{
  "hidden_size": 64,
  "num_key_value_heads": 1,
  "head_dim": 32,
  "norm": "rmsnorm",
  "parallel_block": false,
  "init_std_up": 0.0885,
  "init_std_down": 0.0,
  "lr_mult_o": 1.48,
  "lr_head": 0.0115,
  "warmup_steps": 200,
  "decay_shape": "linear",
  "final_lr_fraction": 0.1,
  "max_seq_len": 1024,
  "max_steps": 4001
}
Each number is 500 + 25 x the weight over its row's rms, rounded and kept within 0 to 999. Layers, rows and columns count from 0. Numbers have three digits each. The size before them is the row's rms in percent of the matrix's.

# layer 9 MLP down (transposed), 256x64, rms 0.374, rows 2-65, columns 32-63
105:498558463489548518468533557496520510492495563548507511519523516521499482505494539511521508510538
081:479482508493475544522511521468494447499499478458495478509506475526457492482517458508517532504458
110:478528505500528486468457509465495469482516498464491537495509532489499505471515518539534515544483
107:531526530525507489502512532483494478489501517525516495488505473521516541520492483525523489468522
103:528495541520486485495477530500531506544470489501510512488522504484511485516523472518490523499482
112:505533514528536498548526470517478500512471537487515516522477484541529456477469495505497510502504
094:546504517474472473499485492530457474473509529538490536497544505505524505472469506506477525477522
083:476524507484475526503520505537474481520484462469527525485530522542517506456472494477485484499453
096:492478465495504494504543494463510429493454484512458510512496564522498488497509487467547517532493
102:490526471491512474476471495501525467511495467544470487515518516488528531477458505508491510510472
106:481493535480461540452538472481484445487521469530486530516477512474532516499502500465483445505476
103:464510510518487495506502507474510496478474498454463484488490522492485481537512423547489457468509
100:495514531521508529491479478483504484466509522491484524507515521492519514514528516497495520517530
099:533542478539507522560537547516513440477492496471511474538490489458467551487485503475489483524450
109:509452521512513501454497486498521506556498498489509472482481529499471492482486492497507452458524
101:487484531452527511508484509493519500516514467455508478480512490553477511471528505456497492525497
090:507474500473517505512499485533503522482523537540513502495508506515523535490512564491455496494480
099:539512535495445545488524489506525533519535490450439528524500523473506511500512492466497500515489
101:497478515520492547522460501512550525440498514507531463498510501544478537510508502489547530514496
092:461486523455496467527473500498473528502474525499461537488483462491459521518493513522511480538514
102:506506567430534549489509529512523511470512495451525480472486471504475513504484489542489508521519
099:472455518485469491470488498510494475502473496524510527464488475514501458532520517510503460507531
110:469542454491483492469455493535472469504501501516476489483489557468468525496504517496462491475521
082:473457529525512474512541516521514497487476504507478431530509521499510523464556482481501541511470
107:455487471521499489497500446478454478502453489487495473503516452507492448486501443532518500486485
098:514521463488474539476512467463511472522508504495521495473511507481462499513474484543492525501507
092:501463532450465440545502478494498489498495503502541508486470539458454523474499522532482478491524
092:507471497495434507512454457540506461513506528495502542501534482501480524471498514514519489507442
097:497516455527463560497512515540490508487522511463487458521504489479495499518488511502452461503541
094:466529497516477510480548472504503482502500503540491536498510499455492500477508481504470497505523
093:540517481522523526491448527529534527500511503498465461502476450470529480502472476481513533505479
094:480486490544476503495476523477498507489486520492501467450507505499563505520538507491511564484544
097:510536512523490448526515501505455537507525503510504511475509488548508475494493470454496492542478
090:485496554511450499487474521450512465550508501493451524493513489523511543524499494501490490500507
115:508556545536541506521493493501526528498495539491555521508518527487470500505489489450514489519512
102:535474492485489474467487497501475545508484513514484486501501510473484522478537483523508509503432
081:476491527465530474498484504492547507521528531488469503493460503452486519507513485520498509523517
109:524559482526546540502482504471515517480488480509526528490496459498461479505501517525552496490502
106:533496448519473493500520477479526482479507473528480491536448480538481496474512515490442483522455
098:462481509466535516494513509500490518481528460503515469527467454483487512459507473523506522488481
105:447465491522536481511520460509449522487445524510485499502511494501479468470485489520504508484521
101:471506532498493492473492494492487530516494551543523509515478555498464499475446488481487520499540
099:484548481498521475530483566522487491473492510529496520500502469476496490489485485484499522455536
098:460543525525495505522511505494481507511536547521506449449487493490496536467546552517497476504516
089:500491506465458512542505494462527477486508483549508515480455540552506493503509546470475496457480
110:502526473514489531510511453522491464516490522500493476476491507491522458533485489457459500509527
107:481465449494523491519514546496473495527491511511485504495491490495509492526483492475496512477465
103:536528539508491511471486492526499520458527496464466472557461500507498466498479539531506527511499
093:490467494488437519541505471476538532505469523464480522465515497476485519497454496475529557486492
103:537486527513562493508550480493496477482499507509505514486518510496497497511482512517540527507527
082:456476521510491461523494443475497535497463528500467473514501488454491485507492508489501461512469
110:486514453512499439515523479483497491477502483550478520494523498461532511493509442486509522496550
112:532539486473528479490450537508516490491490513524478547476513512549509469553512466498513495524476
097:495508507511484485550496534468519479475489503498523533470542502462466486452515539504469513496502
092:450529527475489526505490518474514481490532527531485524464485501431487500512524495532478504477505
098:492462554446479515520500488443515524475465500491515474487447462522485530483533528531523509518503
086:533526469507462451492496518485495452471516508523520467516492522473492486538508476524494490532526
106:503472504480525460493534494501479504456516554482547490443517518522505514511486497548495445499546
093:506493494484547484477473497524495501494506471495539527492546470483455549511539467526482512483497
106:500482503468493551492534479485478532475442509490538525493525511506533516489471528515501526499501
103:490451513519519460464501510491491536496538525568468503520476474510498486482485487506507473482525
110:461487525482453488506484504498528477492501516479521525479513458521446514465457525455490458525497
092:532505515532498535476511496485492519483499489513439457480489466500526552565516506536519508505534
096:480502504469548505475495540490446511493478563485498452489518482530519551493552529537493522551491
# layer 9 MLP gate, 256x64, rms 0.427, rows 3-66, columns 32-63
085:496540447508495546480483528508467506534483466547497486492530462496494489457492527491489523521502
112:519455473458521465493525436516527503495501512467492521537471473539497507480490478503454499513534
102:483478480463539506465516486452521488464506503490514472485538500533472525498509478519499483450554
107:513486510503465532493472501495480464526497508549498485450498513505538472525469500491512523522496
101:527459515465511488484513429526481518512505522499457536501483511549473513520481440501524512502527
084:483471493491480513480525519462504461505489507473464496520473490467486475487503472544477503505495
079:496493512474522487503466543494491523509539538585481523468489467487505503527469493501552513517519
101:482481506508508461476501514516531500451536480499485510486482456538484510456469496471499500494511
103:526540563477469492533506522506541497491488496491494486520491479491489526491498500523508470505462
104:498525559505490498514494526502503508496510523496488526488526517474533498462505519484489514518482
101:530478468477461501481481519526470505525515552515472475488485522544511466498508508513508467490533
100:501511506504542506536492500483534501527466560510494526502469519512533467505522515550460481465510
097:507485490478553525489529479484504473476527504463525489495519498446516473504496507514489495516485
114:462465484526530538510520496524485495546500522484483496522498455533509484528495481459474495525534
112:549520505523507575480502508509463485530551474486519493473469530510496478472517498511467458512487
083:522480506532508475497508513532468492492504497500520522498487522529452480473458541500471507527516
099:531507481516499461537482478534508534458527479537472460514518486484554513488467500451489500482509
098:494504533483470491551476490485532510471477537518497446492477497462506511538489518537534540493531
083:490444500541467468502481438458552492450512486530475463473469477502523523496486499528509523496526
096:526509512466461481490556492511481480456514506532497491476492485488527473469528499477462498530490
095:478500517436456503525509504526485495481463496513469497484489483512509509521526474461505490522548
122:512477501502468455498500486506417556534511540522522477506523510514530532516498459496482511493498
094:481477510490480543530539482491517556489481486450472480493503489502495488499533480458511519532525
094:512514541471536484553479498483488480467557529510479518521483504484472496549498491513531511471477
088:528486514493474455525497478457496468531535537486503497519529485477568535474504466529494502490491
094:496474479464453457516470515496501510523481483484485512511536482451483498558521495536489512494486
105:533535484523512498479514517462499492499481533453487490506478466488526445508482526502471501544530
100:516504551520484402551493467508513541506541507479514499493489506519513481486479503510539516487490
112:477495463497489502453511558518508487477463482542444531494536475512486491489502475500457506479491
083:523509505501512496483483483502505520519524474458490516473511528521498488507503464451518510503501
096:488526555523507490504507482493462497490492526464561497496487455457448500485507495512561505467488
092:493516486465520492520480501468494483487523479477506509523502487477489533511519534461508490529524
099:464479567502476485478449489463545505471513506523473522475540517473509517502503452496530514530564
121:529485510481553481506481488501469525489481520494511522491500523524467441485437523523522500499524
097:512498495489488448519529521452489454492526549512513484524508499489504519521521507445515558511522
089:459467520516476462512515488487543530516527489489481473539513485469493490499507526504508478583516
102:468540562532573467514505485518503518486537530508487506500516500544488493496481455511447511454529
104:501516485472512492548503472425539506517520523487493488464504497554504515467472474523521526495518
109:472476473497506519515474538480490488506474522513533490461485495556540471500545564500499500495517
088:488512478509527470471494517477536507527528521492494508454503466479485474540535508467515492543506
102:461517476483486507528511506515492521492501512542496487503495502522528519519467518515514484499517
095:510489482474541504529515439512484526493524523491525490467508521548474494486459467506514470458490
094:478511466476522466511472534519502478504523480493530496481474520512506507531513521528489514469479
100:546515509531529505485482500495513543493550534516471527513515508490484546501491494478502472499513
107:478499500534480475520513477517532491509532534468464493486510523561508504474482467508504527508480
095:523475498480522491516527490490524502561503519510523498504477476529544555467508504512512510485472
098:532490518508477457485445548491510543498486526464486512486507482547526535521507525509505513499513
082:473493536514435520507488507508522526540491488497469496483493474468511495475497545462491484556519
094:493466498472446480512494501498510511514497499530528429457489504489487483492514507464495485492481
082:474510480479496524472477481505463514498530491527512516477471508504511525505464510515515536517492
130:556507522447525481526520449520485475567530494486502535484469493516509459508517480490500487486552
099:518528519481478506529536509473473511515476458473529472514487482486462519495483505513534486518476
102:510489490507474470498540493481470497505524528502508451529529487491453480493448486531483480522497
086:486472513471468484516525536467499442507525522487502461525489526472520502479486492475550496514487
116:526459544502506479508507499448509539467522459483486441515483502520470525521523487474446496470481
080:500469458471525503500484497477549515457505485544508488498491474448503483493532518505508546482498
105:493449503454496482550484550494553515441503500547551502509505526513500494495520507489510523489496
098:517499527533506477504530466520511500428480541528494507534518478527466520490522495552488513487494
104:566527509492512497525506497529512530511486528523462504455531445505515511484470514504531474484461
067:522506517490517491520477447501476519492513536511490492491446504467524504501496484453512488477520
101:558508522488537512518477543468471502553509484529489456489499540490501510532509452495489504470490
105:553460521489532514514470450466514492495547497530487497485503504487520537464530470506488522501497
106:483456472494518504504464516488478482534522527458500486471495500473488515519545484507536494487481
107:549559481454503453501518491496468506498504492498538508511509482519533427495485471543500512495499
# layer 9 MLP up, 256x64, rms 0.384, rows 3-66, columns 32-63
094:532499513471461521479480499478477517514511522508503489529485495503540514517464530447522544521546
117:497528511487494493474540527509505525501512496540499496474504489460480504529489504431478431448493
111:470536529452491490517505487525492450497480479455477504482524528491482507508510475455504520498503
103:500449483524488521495434504484530521492518486518485546488537557522465500524511559536475534513540
114:473527498522458529480473536496464490482459550491529513463508496477490509478520532481451501475511
092:496477496523498536497532518518494515512488486500508494475515512515502563513457497538548526510465
090:475500455525468524512452515494469471505510460511504515469494501547488463511492495439516493540503
101:492501488558495478507442503516522502546508487498516494467539511481465526469537461530506529475494
100:507481496524507546543486517496470526474506474479488480512505514488514533470508536498462508527475
101:442503524517493486515525518466498484512488511533499497503549461471475502482526502506543516469477
095:467481488500530462521530480482521491526509492459549481507507486544516537535514488508473502555479
101:526498474485491506503528467476497491501502479528516506472549506488520501498526552515561498522495
094:502483511490449508463452449472549499519517482488504463461559491526537497525503495509484533483490
104:522512502478497470468535510487492446498527510505494504525516442512492476477533465531490540517491
103:490507530508435503478481494511514534519455505480459527505529507521478483502486462504514461458533
095:502513497525521535468563468466493487474508528495480497520475477489484500521478523490503527521535
100:534495533497490525485523462504503507482479471492465500491501463516494519493574507462515485485467
102:533509533464451469522518497474519525464502491480462524520495455527468479525469502487526508463475
096:507470487480463466503511485520501509513505491528516490518467488501520469535496494520526570508476
110:515498476517493464482501511560533484437509446487509491526533497463476509504456526513494492455506
096:519503528485478485518492527516523494463477492504473526501474514472503500467504546492476479467473
109:489541534503493524472550490457490505487500477496503508542457530507512491514490469490513509492511
084:470509524502495493490481530460517493514487544501492493515485507505445466497491510461507495482485
107:458480462495499500568504542494521451493485468523495478497452488478475478491476492506490504519509
082:462498471519503527470471495497527509516496528497506531528523489511499538454485477486445512441451
098:478457462501475494481441482504527494533513488494476493501516489536524523493514468532501531480515
094:514515513523480493479514483504478472522519484488482444495471540534515488518483510519450508556527
097:488478499499524476513506508499516464500510498480504526531483512512467525497443442489486497535442
101:498508532483504523462479468474487510484507487538530520483522492542544508532513473549438471497540
089:513513519466517504532497476518467524477488548450492497522485478482503519488481502470503502508521
094:503490461503469527499484519473512486506483518465423508508494500526526481530494508518547550509517
103:504510501505521534464490507495508526478482465506496519504496521496488526529444538503524547494521
098:518464539487494525455514468516489449496485521499516513511543471496517486509487467458481453461480
120:508507479538496436470490503545502480476503482538495495477529503508532512455545503505531491503494
099:458496519480511513479507478512510463551503494518504521474499475464510480491535479509504506486491
094:501487497533485488496471503496486475463439515505475516449501509512524530488486499463494462491489
101:528489458509510425501462464498512503524501516454487484480485474516480508471486473465491493498473
108:509527465478485528499520513501488501491509472485531514509513494529466524533491499497474491478559
106:534516460439502498481539458521497525495483500474521505522550498488473529479503469512476518505519
093:521470515434500480483479500516476464499500482508488501446480532486497466509481426495512530507485
102:506418474508485455460497516502513474498495516525488504502465526466500486514494500544490457515544
100:531505519506491484518518502447514465504526497554489484501472494527470519478509492532502530476534
102:506545487514527510458507473503472519483492528506465507484463513493460474480443488522477467507522
090:534503482512472527509515519522474503451515473528490526486538438484517557492522511515472508506472
101:562477491497459492488508526498495540527484529487476527464472491539494484531498496512505502508509
107:481473513513486545513479473482505504510534486465461536485504528518507471514546505487478522531513
098:457514541460510482461487536523529494450520528533524559449511465483500508532514483510464487517511
086:438488475492491487499500449498499481497491476523474518501507508485483550458512490490505519508501
099:490548503478533453532533488492505552482503507472528482470497469485514488491515537521537550512493
099:457507517511494514454473514514494465488470517474527505478490497528492498505513494553506505520487
113:502503523530531491539496526502542460492496503467548484492495475461510496496444504539512474469479
103:498503487523519540505479476496474535452499452530478504453525505492550525472509479489488531517482
091:468455482524509480458507555470492501490495528500515526499490452526521502526493488468545469516487
090:483501494533492484483513490525498457469459497496479500552486470480555476470507488484538494485495
096:531520514562502504525510498526482482540483451527511478534476486471494488473495490497445508462503
092:535491450472501496535499555488487481501511489564486486527501484445503561500498509544516510503475
116:472492505518459500544475524480512498472502452523494464517474517481485514460482486492539573532523
096:495528505513509484471509493513479511478501522542469484474489492493509479547523494480559489521512
107:536493544482504493475502502513481505496529503490517533524457511492516481517467504500524442524520
093:495488505513503493505502535467506484470503519524463478508490465507471463423475545544528554535515
090:483495492507476500464471465479509468456523498521500453472496535482434470493480536479498494536513
096:521511469486482458491488541502521480490525497509545515497501499498536487514500490486491488537469
105:502479518504513522483505505523532510476466524515525501505484471511450535497493558511500489554511
103:504547505458494495474480483513520485477524508531524497491479462508525497511479498511461519520503